config = dict(
    n_kv_head=1,
    vocab_size=8192,
    rope_fraction=1.0,
    parallel_block=False,
    init_std_qkv=0.0337,
    init_std_down=0.0483,
    weight_decay=0.0,
    lr_head=0.0107,
    dataset='wikipedia_en',
)
Each number is 500 + 25 x the weight over its row's rms, rounded and kept within 0 to 999. Layers, rows and columns count from 0. Numbers have three digits each. The size before them is the row's rms in percent of the matrix's.

# layer 10 MLP up, 1024x384, rms 0.0484, rows 0-213, columns 320-383
096:537510523498484464534495495491486503532481505496480489489486498468493496482509494518467481524472545504513458513462493493487507463476523516479503517503502504538505454520504474577480479435518518
100:535495493489463474462495505520518470533506527494494446499500505499536518481492475492536542523486530511531483455475494497535504456496518526536475504500498559490508509514509507458512451536518519
101:483496509510494497485486527478461511491536524507491474511502505545476533515486472523485559493496512459480474521470504518514513532490484487504496497550473482486525528486471551487498497476511512
103:470494535466487510519540458509446508501487466452473470452537506482500469475565515472558538493521521508489503469458504484501484484497529507509491533473442500533494536549528456467522463500504505
088:527522511518519507476509556534462498503495487483503491528466533491480516512548471496534511484505494474505513495485476481509502512509474483509500514499503475513501504522519525524458523462566515
097:480494531489466469531530465486463515549526478531508510501493506496506470481539511481528510522560506500485474503496531475508536519470511473490520519458451527513506471507504496501564560492492497
099:489468501517492498514534468481516528456498506497502472532505506486522498513508513494531495520492477538490514486524483512540513481510513502474523552490501514505475503493487532489484477535486524
100:536505494520514496493538519484532490528477490476522493539487511480471550513451510497501511495453498513475535496501519513471492496510537531490486501506506557490450508525480472459483489514449520
095:506477473537500473493455502499469516546527474527509551441543471514497504516473566484525524512522511506487528539515509486560513477522516501435533491487487480511457588470465494537479499488478511
120:533518523451472483533468499499463502499475501515509497530530525468493509529531512553515524490495498524469533527531480496535444541508497479476497452478469515501530535540476508473520510486510511
103:496524498484489506490533471493540527495507486471465536486457451467491529478529524443542530508504444492523478501483512511526563552491483483565460481498502488538496553495521505520512482525520496
105:516494472437513473516485518511505513520521484487544523498512533510527495534517540584505499465503467485551482524514512502510498487511514489495492470533525459516507547500506537489504535483484516
098:505473486487481522492481496506488476498488476491530506471475508498466499502521524533519481499474515459491501472488508475502525539456488524526481501557494501514512518484514458479518481460512493
097:488525529523560501519446457490459501501504506557480458473554489462500505529492543509483555511496491529465499506523512473464514494458458482533520492462491491523465532555495483502479503450513507
104:491477531563498487488483478494492524484512488487549508502520451540536484546470497491424480490497508528484512492572491527512546491473514497486511501534505489494485462504486510420491536518531537
096:500453442484503498498507500460528517527528476548549535504507505467504554481508489515532490510518528463443529501502511477498499493481534491484498483504465541454496488528511499482489498512500466
098:571501454533501490488487496497556477521493527465522509544478482512524512515494481484534522481475510490467501510509445462460508541533495502489488542481512479507509514531456473531526445480494459
095:413513545534471547528452494538494501492488458543509483513525507444504477505556502474501523499482497502465507485476513546509487528491441486521468496554551519512526532526486489500503501475504482
104:497507515524488519499509471485508547494481524474477485489485507534523461522456499494463430507488519492511498488499484449496491476526498473493479504512512500515523509525455519494533466540496532
097:521469508491530494491514479488527507511484497479484542446486463507479484527500555516475524491492530565485464492497486480448533496454448511535528495465481520464514501503501472450489497495512523
091:534499508527551500489521469525501512516530484466489529531492511517480470494471435512517554475513506512529482511519501458478513458548494500524447479511464491502512493457506497510502526554471503
109:546533473494479455472499498468497482536448501468477501472493500502485457484497482516505517512525525508480517500445513501531484486532488488490452463514540481444526469512523524447465485478516511
096:508487520510504505525503503480503441517477482511494512487529519494545472463489492505511537466546489495523478539509479487465478520471473455515518489495457465531542479496481532479506525497496501
103:529477466474530500473513508477451510475441548484492470515494505490520506549525497513493490501512486503491499495499511530472539457519516529504495476476510517543524536508486500490478542475470537
104:487498484526518518484481505521492474506450532494518529507542515517500545533508485503469464483508510484471501491549488518502504496509507484542516458533547481504477533518520465508491529470534503
097:515506480490470464494473564451490504487529509477519518520534499525487494476489524520462483529482513490511482500517543504519487503481533503483508485477463500438534510454493487542546489553489517
103:450508515470499455475475503508528489493498525496514502545526508518513473507509471481520491538500507524469534493449475507493524475455491482463456510481494469491458473511471483426500493536496469
103:509449544501486546534512519449490477514525497482482463505503528454478484485470476461533448531529496491494495480460494511484466517520521501472457485513444523484540508467528500510505507505549493
095:518491511518511486506504480494491532500541494490491456517474521502520490497466475470481477538470512494534501512524494506548498509491526475536523514465469523506491536511490490479567489454539498
096:468489506519492492526536478459517520552430516492491471527482518487523446521490483524475495497556528484489543554501529495469487508484456491526491503519474525474490497477479527537528491478488480
099:511482510522494519467481536484485545502562526492510503517436510479475478494472541551498457540490547485485489452501498495509546484490506464510464510502505564500537490509493492492556546491512530
096:476523522531479494466510506506493526513495495430482480504509466486506510516471479517484492481484505489458537518525523511496513559469527538553470482471535502452550524502583514532471486508499545
099:506447490478519479455504504522529504450520506513487512500506510474531513510491496467532520530495463513489477502568460488488527493493491497524482504533488486488532508462547460525500469455481515
100:468485533467489496525508492494471472516503513508504518499511509485507498500490559492472518466524496523523474486511487547519510468513489499477512501497483462532480509513443481494499460473530528
090:535552500481509520495496510491543527529519510501478458479479477504520491498481487517480507472486494524517550507509497502475525465477519531478479485512516530502490535501440444489505515486492514
096:496529528525527532535551498482515515492439484477492484498510476515479553498515543514521458504518486562519507529484536526526486539480494503527478555512478522523498522487522485478538473459517484
096:551473516528514527462510519485478495514474468512516522506487513483459457474521542520522501521502506507486519463493530497465513460509470483501484483532496493527516486494467494515486465496509513
097:490481498499494517497482527471492499511485473499503511546529499500515527494465492478464516513536442542484466502519510491469490514484455496491487484494498557454520497513485535516489531494454531
105:504508484504506469474504453507546518497476483555485468502535477502503511477499508511532460526500531501434534459530550514490505522455515500474501512518500520528534489545472454542503491473498520
096:476479524463503511534481487507495555502535504509494555519534504482461514460492509510471471499530505522507536526489444478496495496487485507499497459497506499467538486463511525474508489560506513
094:478485528512519489475493527488480548500483484492495501479488466522498497525497511581527469537480491465457497487494457566517503498531430532492496501522506492486562502477499493511492492443500510
091:511552449461507466501515476489548509529451480508470505505511531471524524523532474511563468478524545501475469524514527487483513514508505512496458490515528474513490515456558481485513541496466511
105:536490469543457555452465518499479540439517510510523518523480523503485522515497463519499516498503440487478524473529533466483537497505517511501498479481504467516515480508531494498494510526487494
096:481513521474486515453476592485500515520539496486505528528488522517534486474459509536469489527542478527489471473486530519509456488479481507519521498495536530496519524443487501502485514505510514
106:502536475477490483518528515467504479494492440497483504536476501517523474502535484493562510545470468518478466491519444493438506521481528518503476490471496495487523526506490481528495499476535507
098:494516486470505469460523475456484483498501479495477497546501543560486513520492487481488540470508508463489497495489493487565496510460479513482500504510510514470486510523481498482497459509509473
103:532469485477446466516509558523514488488500498503542539455537504507485473514536440458465486488560507475460488471483539480513485519515508520500487514496539507508509475505504468502511489449502519
096:474531524527512485500498544512496500483486491518515494497491487504525515482530549537496474502517506509518502552462509523495508494534485510488501545532457505512498471493498476473449496505526499
101:518492481448506521509487494454505509521514480539497501501495505466479493494448507472491543471472495506511501504527500492496505477466528570488522521452505491510479482501471505511540421496480491
105:525471513498441454522523475494483526464529524473515506480497490495523486487485507518484496521521510466495543529460505490536517477470493540504468502526459517507554505500491546544465533493465538
096:502498459546512477466521459522470506502503521517511482468510454476542475467474485526482462470531541517525518537527562517524489511481452553573525507456484471506511542506474528490502494497512505
099:492494522526499477517532504461511508513483525521490535514476546483539515476528548505474529442518522499480488487508473528512518516522514476488557480494507544487454471514534560535489515522516524
100:504499497499524532469521506540475488507482527515499497485526548453486500476528536510532485486446508504555484526500521465478509447476550499496481535560488471469498515487508476505471486495487488
099:505527491456545497517543552496459536502523495511500511501513489514502486502495506517473502501506540467451479517538458503484461535481510520494507514488485480477466498528531475546472481528494509
096:460524508499484519531489509495544501497522537495484533555496471462525499521549509470502493523539479498492492523496523488475492481458478543503491496515532502532527486506542521446488477515413481
102:474520539477509448491501471471489497521504491450494486454500467448526511507506490472521554491491542516527504515513492519466488485503542489523536457498481496508504482467477518518489531499522473
103:496492490483486529468477501456465515518536527528549482505511493486522504492516493470506527509475480488518532537483500535479486483535506490528547486506492510522502486473518486507510485520523518
102:508530502464446459461513472478537544492506491516496531479497501524504534489499476526536478514485486475517493479510534473534512436496485485460509518496516500527549478484501512534495473492465511
096:486508484507519591500482509515514457528448496495494480452512497458492476478537501518537463474490522524512511494545472486485536501522574450492470460485514489502531496492482512476493518477513493
098:468502513493473498525518497481492466515493504524506511477495481470484439495555499472494470448453494506488495478458499522486514484502517485532479510528470535551506479530507467490501497525480504
098:505521520476502531508547459494512486482550485487529475476502473497506502501509547534498484490489480533485460516510476541499528516509491523503455507507541478491491514500501515497518524485505522
099:457505528501511485498504485501487527511493451512519549480510508484486485475515484471515505488493503454522481494527438495504601524506473532549513493451505472485525486488455495538481522532496556
106:469519508471526502523455476478525478520473515482503504513501508477464519496490494480531492464565493514498540558509483476487499472473527524501518425518514480514474502502517500469487488532488522
095:522474453496506496504476510492446513496497503489515490484507470487478543511497480510518465522509541490478447554491513499499476514454503486473506485463449530520481512464497492512506491491533488
094:506471489507495529472501489518500441487517488469513521484486490506487524536480498478472492504500487473533510467508487520473512471512531503502495508485523509511492532494490459460504514456516509
101:511540480495515485470537479486513470524493542508490513500501506474508497463497504494484503463498509512521521562496518510483471488463482524453467496475488534513495420529569525543540507510503469
097:472490484515512469483530481492505496473512474462502508474516526477442468528492499477464515514472497525490486509527520493573514494482508497473490505534520488501458472475493508509512488477480453
102:510504526494473521513557455491507503478466478475514466466499537488522440514511508468511513494516502481461505511512490492481524479540449546501480511497501501499513490491483509471493517469521488
101:521467468510492497504462498489507532495486478528474547497514465500465477503526506501507498511480517519467554492474509507506518512503558462514500515496518513468455528447514546492523471489547473
104:531522539473501510515533461496456474481504508506493469518505495510513481464524548470496487477505493488504516513541517483457506514461481494518469475502501509492532492511525516495503504527498486
092:535480488469506467491536497516492503458503494469521506520549499503527499487476515462545492499528449501511490488508503514486473494555473457503482499535496524513527482492494532521548511500461521
095:480512497485514506516513462498479501525450459523498521504509504491467482521536500458502493474472496495455524483465496481525566484455548492517537555463493460507557490540510506524498444507481476
118:450518483436545473493504460495413496470476479516506519507499464496503492483546518526491501481502515521486485498500517499463526503486486514511489489484486484476510502470507462482542503469524496
100:515512461515526509511512486503512429458501518497504458465466492529489448465486496473478464519478505481566447469492511459491490487490496479492487521527470480513504485506476488537469488536522488
106:457506546473515490489503490543483464506466495488481499493485461480469492501503523513492527499519507514499503558456501482511466477463488511515495500491490464562507550518512485465514494528495498
098:470491517526462497487503518474456455509508509468524521452511494501474460550510519498495480450497510533510471497536485519473493491504503473529512473494525484470506512479507484524397513497519509
103:487508481467524491465551521501499505463505514488477487476559518445496508522479469516447474542522477467534502483482502488488483478509467506511487504474480491488469503502496483508490491482515525
100:510492486498493475517495481476468516548480479517502520516543489506471522524553501472527536486521526518495510499497480500465469505496416512501480528492471467496498560461513503534508457495455503
103:510469510505514482516501530526494476513504513486467517490531493467536562481522495515489551496480501511527497477503537473511533488495475518497492475491521504499480531520534504453485523499492491
098:530500500532547487498494469508498509480520484488504476471528473455482457521480472553515495480493494532485520483525503490516512463459475476510508484486498497495496483512513490514511530534561508
101:495442505438507477504534483493490499493490469451506492511531474493506481499498534490511471467510528526510491515482526495503476473498472495478499529529517475470500499487520533513499460544511499
103:478502542497484493538525479515523479494482465446510476479554524486523493525493521554533499499522535548553509512498465482507504501441502509480526499539470466501471529537507501537511482549465484
099:467517476508551490473496471490491528522483562470507533510489461507468490500481474448531499482571531484523505503499460476516505480497499504478528532504489521492483515517507462491531527523496497
099:489519485462498526501531489496532488490505526513524529490537503441454534504519515507471559518564575479481490484542482459517490501473506493554499542481518533479480533465514485458535495488500527
102:495482464409465515520531536493526498510516476512503520497491500532481513504526539495533490463494492464458490509474529541527529478474498528462480500487522497530489520559500483498498498477483503
098:483555520509514522546476510484510483516487491521509526498469516473523507468454517515504502491514499489513472538492465497494474527500445519528489524480504539526445520477550463490507514503497522
125:526507525470470475487510507505484503450492508499520492502508507487523480528503523494546449537499536507540480464498485515515475478503494523498483478533464511497565539499524475504534505467464489
092:484521513513477472477474458509507487442511522487460512463526496480492473551507519490499500476498534537510466508494547460492476491472516491515490527502504518492504517500515435503527510537498535
103:485474486488509522485533469481513510488512509502517524485560542512523501493514571548455458520510484486507520491498476468506492504518481545526501506492532524506506453475530526486515512538488491
097:518509511488472511500494474500478490518505503540523475524475483542489524511493507506480484463510493495499501478506473510504485496500461533515518487491512476481473515480559504511558530508454519
094:482499484455513500519471499526497457504503530513497502540520521490500496512506503452482462509482564461502499507522514505493507483484517521471463507457492508497502537473491468506506503438537504
096:520514510476488525530492493438551490540517538524531512449499472483515499490493481520547482487496468474476507508451506488508501460482480491506531477448429462488512538519479503518524497464518519
100:504461472569515463485498480516460501517547561514474487473501498494480501508507553473503459533510475507484505519496492494497508474469503475508487511496489486505454519517520502479463551506535490
098:473480480533500486511513562531489486514480511529513471505487492491487507495533477517487506496487478514546500497514484506474480544492491497504508463503493471477478517478515491514513498460523533
100:545460521499525491452464456472479499505489470512486489531516469498489471491550434470502506529542517461481514512465507540501505511501518500480470508510505519470507513489502504506519436497478518
098:518493497503567540540516497509503522527507509526535464471451456472487484510522519531488509510483502546499512481461503508501492492480537553507561488520511526472490496507493497501481497513481492
100:477506507493517491532490453473500464512537472483462450509588477531460478470506467425503542487496484500559495481541434512466530532517507464459497519496520495520522488467472511488506510498443531
098:484533477507523546517530498521499498525502519500507482510473500501447506511468487503481513493535507553507458482516479496537480500534501527545533488502551504534508492463486528491502492535517511
104:480491517471495468545471509501520499488490479460542519503473549493521502490521499527491497483460540521476478454502496503525512499467510486467465490506526477485511498530504511468516498551494476
098:489475490510474505527456467494520537470517464523492502465471525477512551517565512469577540526502523472510525458505522502486489506481483506458488472514548508469505480479451488476482516491491503
098:542509489486503477562503506492490515483492498507474470498465489488465466554513521489511460526507485485519518562485489536546472523546500494501521507501512530504516477485514480511496489457500419
092:528481522459451484494517511512500533507489541530457538484485505454528527521512499526524518540487492555515492454511509486468548490549503548474472502524518417467476494498507472461514491525489493
113:515508519508490490511503553500522499542533477508493500511515491485498495481504479518520492506500566477497500499514495496501488477508486515510467518505472505483499536492516495516517466507516495
110:499512504516508503505502479501490503497545492480531455537541509507508475481513562500506493499527498523440503514531491447537495502509474506489486492539511510515488536485504527530491488469453526
097:479530523485514507479483466546509493480543497488518497474504498526486475474501497499477483504527508510472502468517500519507480471504548511501511461464466466498478487546477518499527567502496521
095:475528506496519491480492484492486484473480536541485518520499480454491546516473533447514517508486485518511503532488529510526502481564461559498495516508501491495496444501442483514519539511465503
098:494457462490480479477469448491507482504508458519478505488504509490491532468503482488497507534483504495501530485510553523497504462481453483541519501494482500500487496504534466498502472481507470
099:453489489517524540492513512528516523503503448515480495462499493457450442519488547511496475472540482520521489482538486508508506502523481500497532488497539519514491507479466481514476483531469540
102:501507484479482535524501519516501460489476509499513517522484464512562502520514524522457532493506468481516506508484503514514514478515518475485515536495533499516542475524515527498462480501494512
104:544508472515498481534549498510494502486506465517505533473469460465540536464491459490470483490496483479504487504489488470488485454477526534497513527490539492524523512506480495457503504468471476
101:515530527486496496458541469474493462440518455503520504463491470507460519489470462530545498456568470514511458501507498561511499481479509481531507480493481507496492510501496499508493475472519484
097:507498479518446521542524483506491489512472524512516459518491508459487522481494451462518518508467496514498512499547473473494479478470455504492477511523526499516502521468537496517443531527481501
099:500482488507493466502468478502499523519511557484473501486524455514534471510550487496478542503517543448475532496511538479475518499512525516502535495469528525476485478491500542485532513513491531
097:493539466510486531490493486474534534543494480464497512495495516492438495508487522500511447546503465479521503483510540489501498519475517487487525532520443501460485516530541493516534486474504527
100:492502489547518469474548512527519468487432490492501515503476481505454523480491523520515519514478504504496527525496525491496496477499487512548538518466509544500477469455519526509564481454517488
096:506503514548555442479477435544511511474500504518527484492524490499522515474485493477526507554485506507494507519497503499477514535531538538497473428483513467511497509489473522488501490495518502
106:496505541505504508491487502486505472471520513508460466478469494501505471501468512499481507491468534555499546454493483469512526499503510496482533464491499497490540500496531458434442437502489506
108:476501487500517498537537512520491493503488445483517487472484477521469510468476514522520540478498474485495516549495502514497495470501546470539494517512499483514436535501462520498455496478516477
105:494468494504487486510514496514495532506497541467475528494504494496515532523509471506460469471457466487515475464504506483500460463489510503513493501481472454475543523483525524500463476448500481
097:514497499496504524484474547498482488482532510494506507514498510523467525511496457490520526504521478516505490494469471528496461477526508479509459512504502425509490508457473481523501552501530473
094:483504478510521535449532472485531535454515480493451541534483518513518471470537514512527485488460480485483498528484538472548490534531550527540535496480544513476440490576526472501483477575520515
097:503445490549505503540498507468501489554487498471523498463530492524508503512511476506474457486507482507549515482513498529463511508466465493503502483484502500488468496465515506522508464518479509
104:498498480519487533473478468473521498502513484499501484515495534498485502491472479524467500497521445501476546487531524483481478517477535521514499489482497522498535506474514469480485496511530516
102:490519538492495523517509505510544488492497510464506498523477501513524529467477504481484482496505480526460495485492578498537505475508513504480527538518487510521544515503536462480478453469522514
103:513464549502502443502507481500500499544480508525480497490537486524469476502460545504513485483520461519494500530518487499525446523509496478543502485500485521533441499495518525483522525544543509
103:541525521496535522491494515476486534477501498504522519540467493506482466490568476499485463470498478504512484473480444538482465488517478565471502480541511449478514463464485520485474540522472494
108:473467500524452493470477499547539497449495535554504482499513517464491546472512487540546515520483430474519504484510513519476455498469501485486501518522501473513486539497496511498522536502480490
094:482538515490499497550536462484492523501539511450475494521516518479464479518505491464486479526528530503505521523511473477511501499494521528457524452452542537448531551498510511488520485502503498
097:540513509498479545490479460502490467502543490512503484482469492539494485515545475512491555461440534515493485460492502512495512518489490494491514517481513497499507533493473508482489500462454497
093:492486511489499523498496493505480497501528485511518537496524491456464473543458453522492528494537500498487518489500480488463473482488488531533500499482479483502519442540545469520469458510538511
100:493539505547517518501509475517502535487490466469499520522502506512472557518500446514473512493473509492558513489513518482543483503510504480473500467485537543488519535524464506495474535512487496
093:499499490526460515497462496523492509498523497495523540534528509504474515576514494542494505518526492488520469512486510489562480499520561505515532447485466488521451508491509501503495484508459470
093:527494465571479511497517510542466468483496494487484487507503487530493475517491509506602546549509485518490500509480526477490492488511504500513522515509501462527521486466473524473486506563500476
096:517505469519481490457510530512498542494489494497464461515538511544506487481496457499546501508506478507537501513527480532527472537449508456480490523483470486503515493506501478507471475514545494
101:537554472532499528511493485517497540482480504493496439516533538545512551488494488504528517479522453491522489479492514526455465552505514530491485485515530516546482492471497569489506496499540470
097:506536497495508507486528531520508510472508487504492498507524480467497505520498477544532552492462501469523500496501503524472485480523467525497494507486523497498557492486541472489485467546512494
097:518559519492545526501441480463490538439483531492493481485431487511545468513512525536499454508481463474508476512483439497494519468538512516453498525503488455512519519515523478482508539468507488
108:514476487496472559469479483459494510464509517506507472507522508485443527496466507517494531511530514528483469502487498466562496479468521497505478539526513520516533538512491514511472487447475512
100:490515448492509550466494481518533478507582467506490513484507479468529521462484533507508462523515475489491518511474443511492540510485495459472517498498514509530490489500470526500518480531497532
098:531471492498492472498507559507497484513527484555511526539478488502473474508469498482523511514505529519529493470543510496456537461533465482517476488526505515488489496558518488502510482544531468
099:570468466526535511502479523518506461518541490521569455465500521486485485491461525496539540480473489516495481471493504538504468486496526508504504516540480517488483541447463476479542506491524522
100:487514497512445482481526484514494499525538482531535468527495530462501537536528515532498515501469488488440480485509491492477493505527491461481491501511509479522454536513513479505507473515473534
105:488502464520506509507486479494546478458506468508497495490559513499475507532482523528433444468494506478493511544474498497538524485539490482473474479494478486494498481509532505494495492470512521
101:487446544477469482452487491503504541462493480535491498524487523470533467512462511518489493500501464498531451530488481493488534489429500485483505481503440487484482513509480497527481538507524472
104:483452453535528509541470531515509490493509512476494536469493477473529456470507551501480496432479500511491485457488549537478488493527487478514496536489498527456509488501459505505505479528524506
097:490520497505473552502481498505536499503521484513508525500552511526460487476531489485516535528518524487506529472524499536501562545497540488498576493449548489475519530489491565463498510502500466
096:512493499454474499476488482492518470501449550542505461498519521482472510532529431493476511514519479511513475504550514499510513560454498480498519465501510466506532525536554490486545486507478520
100:528502494450535481484502528481494485444492484452487538466474505453516495474539504507480494485521513490540544484467552518512500529473517501516474511498456523514472531511486514465471502450509489
106:465498462540526571478495532482507491516517496487462473524539573530477498495516513483520529530502519507524482528515503449490536511515484477542478444490472521504490496545540509516500484488463478
111:531519497464536472520468509488476481509536523496517481489500493503445448528489540488449519524549500504499478494476484484491513495529455481496494464527512567536460550480499526534519480505508496
090:495519521475529529485437481526516503480500496481529545521529502488425490465462558492501487515505540444494508498484550490489507532531502514486436523525512514507497525535547452501514554501482474
102:483495530457499502499515517515478478557511464450512519503514519509497468495482477506547511526462522458493528497503473480490494489487535484516513466494505469462476478512479476517507451480507465
097:530536478509569495502483464488493504440526482473486436482531519487545508513505511507499470535528500539485450534495557513480527493550465546452488482464468554477456481489500525487520492515487483
098:490495532512510459476490469497498459502504493505465527542508517482541519496514522551505526459546513479502500516515465515479501478435555506506505470491506474534536493513463540552486466473499499
092:484480463528514527522522554503465452506536438481485498464488465546470494474496446465490542487483555518488451479514547494502511543463490497491524496465450509525464499497491519519476515473483457
095:530511468519484436484545489475474511529458507521512534516480458457517479506544462470531494460472498485474458479502506525502528464473461502512491526527477505483509489544514438514460526522497493
098:482483488482512485519462490473538485492516476481484492493511470474487483511508482541483483466460502498498475499494473468470532486545546481499472499543494467510517493522494469533491452535530477
093:478487512537476478518499548507518513505491466517505506487460522526487520540524492530471493507499509458482512488477503441500473482455473482496494514487512565506518502518510478506506499536507482
092:452495515501513499492501480488477529509473486561489500493508499489476538521449504516496520485475485447477469510553520525468478492489471486510500500478481467491488514498467497473487508465507494
098:499530517469522528456523484511516508476508524472479510483442431492451535428510453516512483524508515486480479521469503502519484504513503477496527478495515511489476500496502535467511536490537508
100:519530515505523472515522502522516443494524507549493496520445500492473501495528508528513488531516489515512489546500479496493542468479448492494489516496510448479488507540524590538499496474484499
105:504500550504502514546496517542508485490485479539498512515470492500519512502478448463509473470483493477528473519533484516529515481510517498499517514504490541463508586494486583498496483489470484
099:483500505548524494520535453507528481526500481527488504505537462430469471466495524521493496520535522485500478471448472521519507469510492497529523501512500509504470519549505488480504477533541531
099:463517459514524517501502484486502476496544506504506545530468477475504497500536502473519482432495446494498500478512496492513520499565526528472547519472435488506488522467545500502473497480505497
096:505454489503478474519536519451487512470529495462474479480463500499479504501497473491514522477492497536527475488465488556527528530485503481537478511468516499537488539530470524471458477499445490
098:498484487516500440492506491518514458512557457485535512494493480507507526580437527500486492500486494469514525478486519492491463533460499505523531518543500483525475539520553500518479478522454523
105:507500507484455496497466499518496515488492543491477543476506500459461506479525511493490551481529486529474521486480500459515530490504496508449529525491496508513499524496498476476475499474493482
105:514521558496478508520517513464562478478482485454490520515484527492505496468481441502494522467485498500501488515545443499451522493479469517477470468488508511477510454484495530497511528472526466
108:495494526464488534497509482498511497513483503492532547548497575512479521500520519473530496517522492519512489525494488457470507500474497512477478534497496503505497496483484459505478504515511524
098:506504543503509518467500487470484541442506484504470489499478509494484517473464492536491520471485491498498489489502482484522528529546526465503514508498500544497493506539509449494506479463523523
101:470481470503476474430500523490478494522478494453489497534477513468514549497473507521486495440481500517511521471495492512524477526480472488518483529487508534481511480467472478515478526468464510
100:485519467445506476522476520505472531496492511481518475486492518509495527516457494501500464546546475509460498453530524517522489501494493491477506493493544490519489483450543477491515521496458493
104:451473488516513494503495513536509521511487470502497531464523548523544447534482509476485469525508512484524463491528519505496480495517487505514506460469489532546541480526536509488489526493533487
095:498500550513490483504466536502473520530478498498505474501470508421472482507510517493491490496505480495518519547522525487517541505502498498537533489534454514484504494528475490556504509497493515
105:539513489491504469522521436571492538486498511533497530494494500462568530494522473513525480472471469459523555479528501432513501478511488518527506465530511491517485506522482492490483502493494510
109:451515507470446479454508495505472543527501502495500517509500480499499500477541515519498471485494455498512458499495501454544478524503494523466489475513538500502501533487478527507462485533468457
098:545507490498524478480507511486470532497518494501494511516520472496488510515532481499519556506497512537508496528498499495504483523455501532505500481457501556514484470480535459496516511488485485
103:518489504522525488501466495515508469538535525520482480516502504490473542540484489501484549486496521519476457495486479521518453495553540469506464517503474489540516468514516490489504495485477526
103:451464529470487525485476461484491489481502477475474548478473497513491517486509533526534545511502508490498465512499526503503533525486517507524532424514491508542523501521522493499486514496486502
096:491542535541480508529481545543507494495539508496507470515538511476498504535474474519518527505484450470545497498521496491530474479521523466492500492512515509525515463480510470504521466496506519
102:457484507515488531483528518534517551489519474543493484521447513450510488473503477453500537500537520487451474504487478510470540494485513524496525529488477470498466476524472518513479497517447529
095:532482530503503493510503450503554510529508525478483496505510502489496507499510475499505510509490523515499484511517506484468507553473481515515459491472495495498503486486464493497506550542487554
108:501481540509498520488493498499532524533510513527515494518502564471484501535468514499485505446503502515498509500507505508490527514506478486497517527489516496504501485474551478520476460520506491
100:511474456471504512492505493503493520464472483504497515483480483510500501516471487479476523565483542494516484455480491478444435473464502455482543469505473496518469473508470494504484456547506507
097:503537460538473460504538509482473492533537479475516474509488479508561478451482535513487481458508505542521498525490506493509482499515538508508454479506502514445478521534496497473501529518505511
104:501509477495498486464470530479500487522480495514498486505535507525512507535505520496497521476489528498509499511514540520506476460498482491528500498474486497477500473503566482511561505539448472
102:536518483465497469484529508545477497470516493510503548522490482515484502508447528540473507462523507502503559520512507470502477489514483555488494486509518505521510509434493519538519496461479531
099:491478513434507530483501505526499540504478542492463535462502502536454467532505495463524490491527523473501499501503500481486486464499487469499526505475488492446517506475481501477526476497505493
110:499482478521488470515553494526511522495526514501479462517505525527510480520517491487502525488511523486493494516518527488442461518470464495549535495526482513475499484528525485503490514519535524
099:523477475499491494488499460505519457499456513465549499499495461493490476470456510516510476500508477479534515503467515493510470489539495473524486486479469486491465482573481525505482528496517470
092:508466514441513489494496528491481503518537489455501491478534512532525502501508515519539467494479512463510472461473520475472501501493490521483448514501567497479443514519538500508488508484485524
099:492506501531513512519498500508491490481484517510514482510529488485479535530515498504471462524461535501525509498503482477482490498483492512479529462479544556493495503472484509512489541487512543
100:493491512481455493503448506499517485513486528482448524535482479461548516470494465450521484496454474497493501502446513457502470527534486458511477489541512515542462530485502493527521506497517481
103:475504505528467483539507534488512545496475512498515490535487469496483496465538496493486476535490454486490521507482540504455481529491518473524515523466505545507536477509467512473529489511546491
102:479497492506462491478513511477513462504508490480510552508447540501520504519493483475537492537504472464500465484515454467501494495483526472470532504520559511542473521517525498449472468443503470
104:467561477561495477535477510498549484454504499473512518521521492514466511545529472488529512495546520511498548484515527532524490526538476482493507468510510498523502445511516483490480474498530468
100:508501489483509487451479553471488538487498483518517495508473495526471517493518514561537510492473500527535523506507499474501556500489473507532510526523511485543451466488483484507479488519528557
094:528491471481512534485459473515561513524470539493409470460528493515513482506502484534551518522502470544477498530524567489488461502534470493534470495498474473466569516486490502480496508504505516
103:500534535492496483499469473491490501494504511493470526477512556533562502534471503492505472498535499514541496463512499468505480482499530475515471497531503480526487506482527505436489541552477526
100:474528550502489531509517498517469520465496524509477541460473504499511477492496489499465560460538503479497500456486501498519473513505509502525488512520501523512514493552518523517489503525532481
090:532484492510456500470484527506505483501491531495504466508526477529468491511526492464459536499542484533476488521525472508492505514518485487506493466509514487528506528520509508511498507465520552
096:504554526515527553460494466482507532515519465483472474524485495514474521494489540519521509469473494489493503487507537473492510512503519524460481481474531515478517506493527511513488530525482538
090:470497484532473472498462512547455497489474478507515515502507519534487495474490573504473483475463520486524489482505514464498503432508498493486489535494485489469491472464486505505493486459450522
091:486528489497456487475512509499499458457517501502480459541468508520526501483514510454511509516503444493521482461509509517466498540481510492486482494524522522506544539539491530501500482543535499
101:513522516504521504512526469492478508549473530498474510460499468558537531470462446454485524551491495515506525472510516473508490481515457570473497497514488498453495468539509488469537492504499481
099:459513489500482500524533477484455494443555506479452453470477495531483499530490463491515440513542502499549524485480468499526520543517481493537458518520529495574510504505543540487528524526497497
102:531531468498475481501510503505513489496462507494494522488557536512488460523495499491463509513523484468461443530504488529529493467522490453449491493514492474493470511526466484477465503514475537
075:505488507531511450528493493497509492459503497501489480492513530528573522466502510519529540490496485478474511495526478532484509488491513519494517485476514493431516515509472446485508472490524508
097:498479530497474496490465485519513502554491481509514513492522451471481524500497500495472497508481475505512516493444465537538443518447525510516532481538486476488470447513493549497472482455486528
104:581477492507486516533517543534501541458474497528506508467511513559468498533486527535497556548488485502488474490470513533538521541460462507542524478469498495442452525513520511520516468443504535
106:523503474523472492511499514499577488504448508542489490470490457471536513491491568457450520519473470556530511464497567513483521464541482526538512486534491498482533539476514506505513489496482520
092:463500530500497493472502500539525546490513552542494512485501517488493510518460525489487446483499515517546516494483552516463474467465547506513466534509505516493495520517531514517458512499479457
098:459474504465487544526510515554499517521493474523502543512532514528512508472500512511548501520514475472545501526524540539511489492531511498506534519493533522511504513536488470514553526510477484
106:462542529516496514540484514468497480485470517517476464484471531521503463437506471510535483506474518498525518476550555493542454441480495485483491530488464492457509495520511454493499486509498511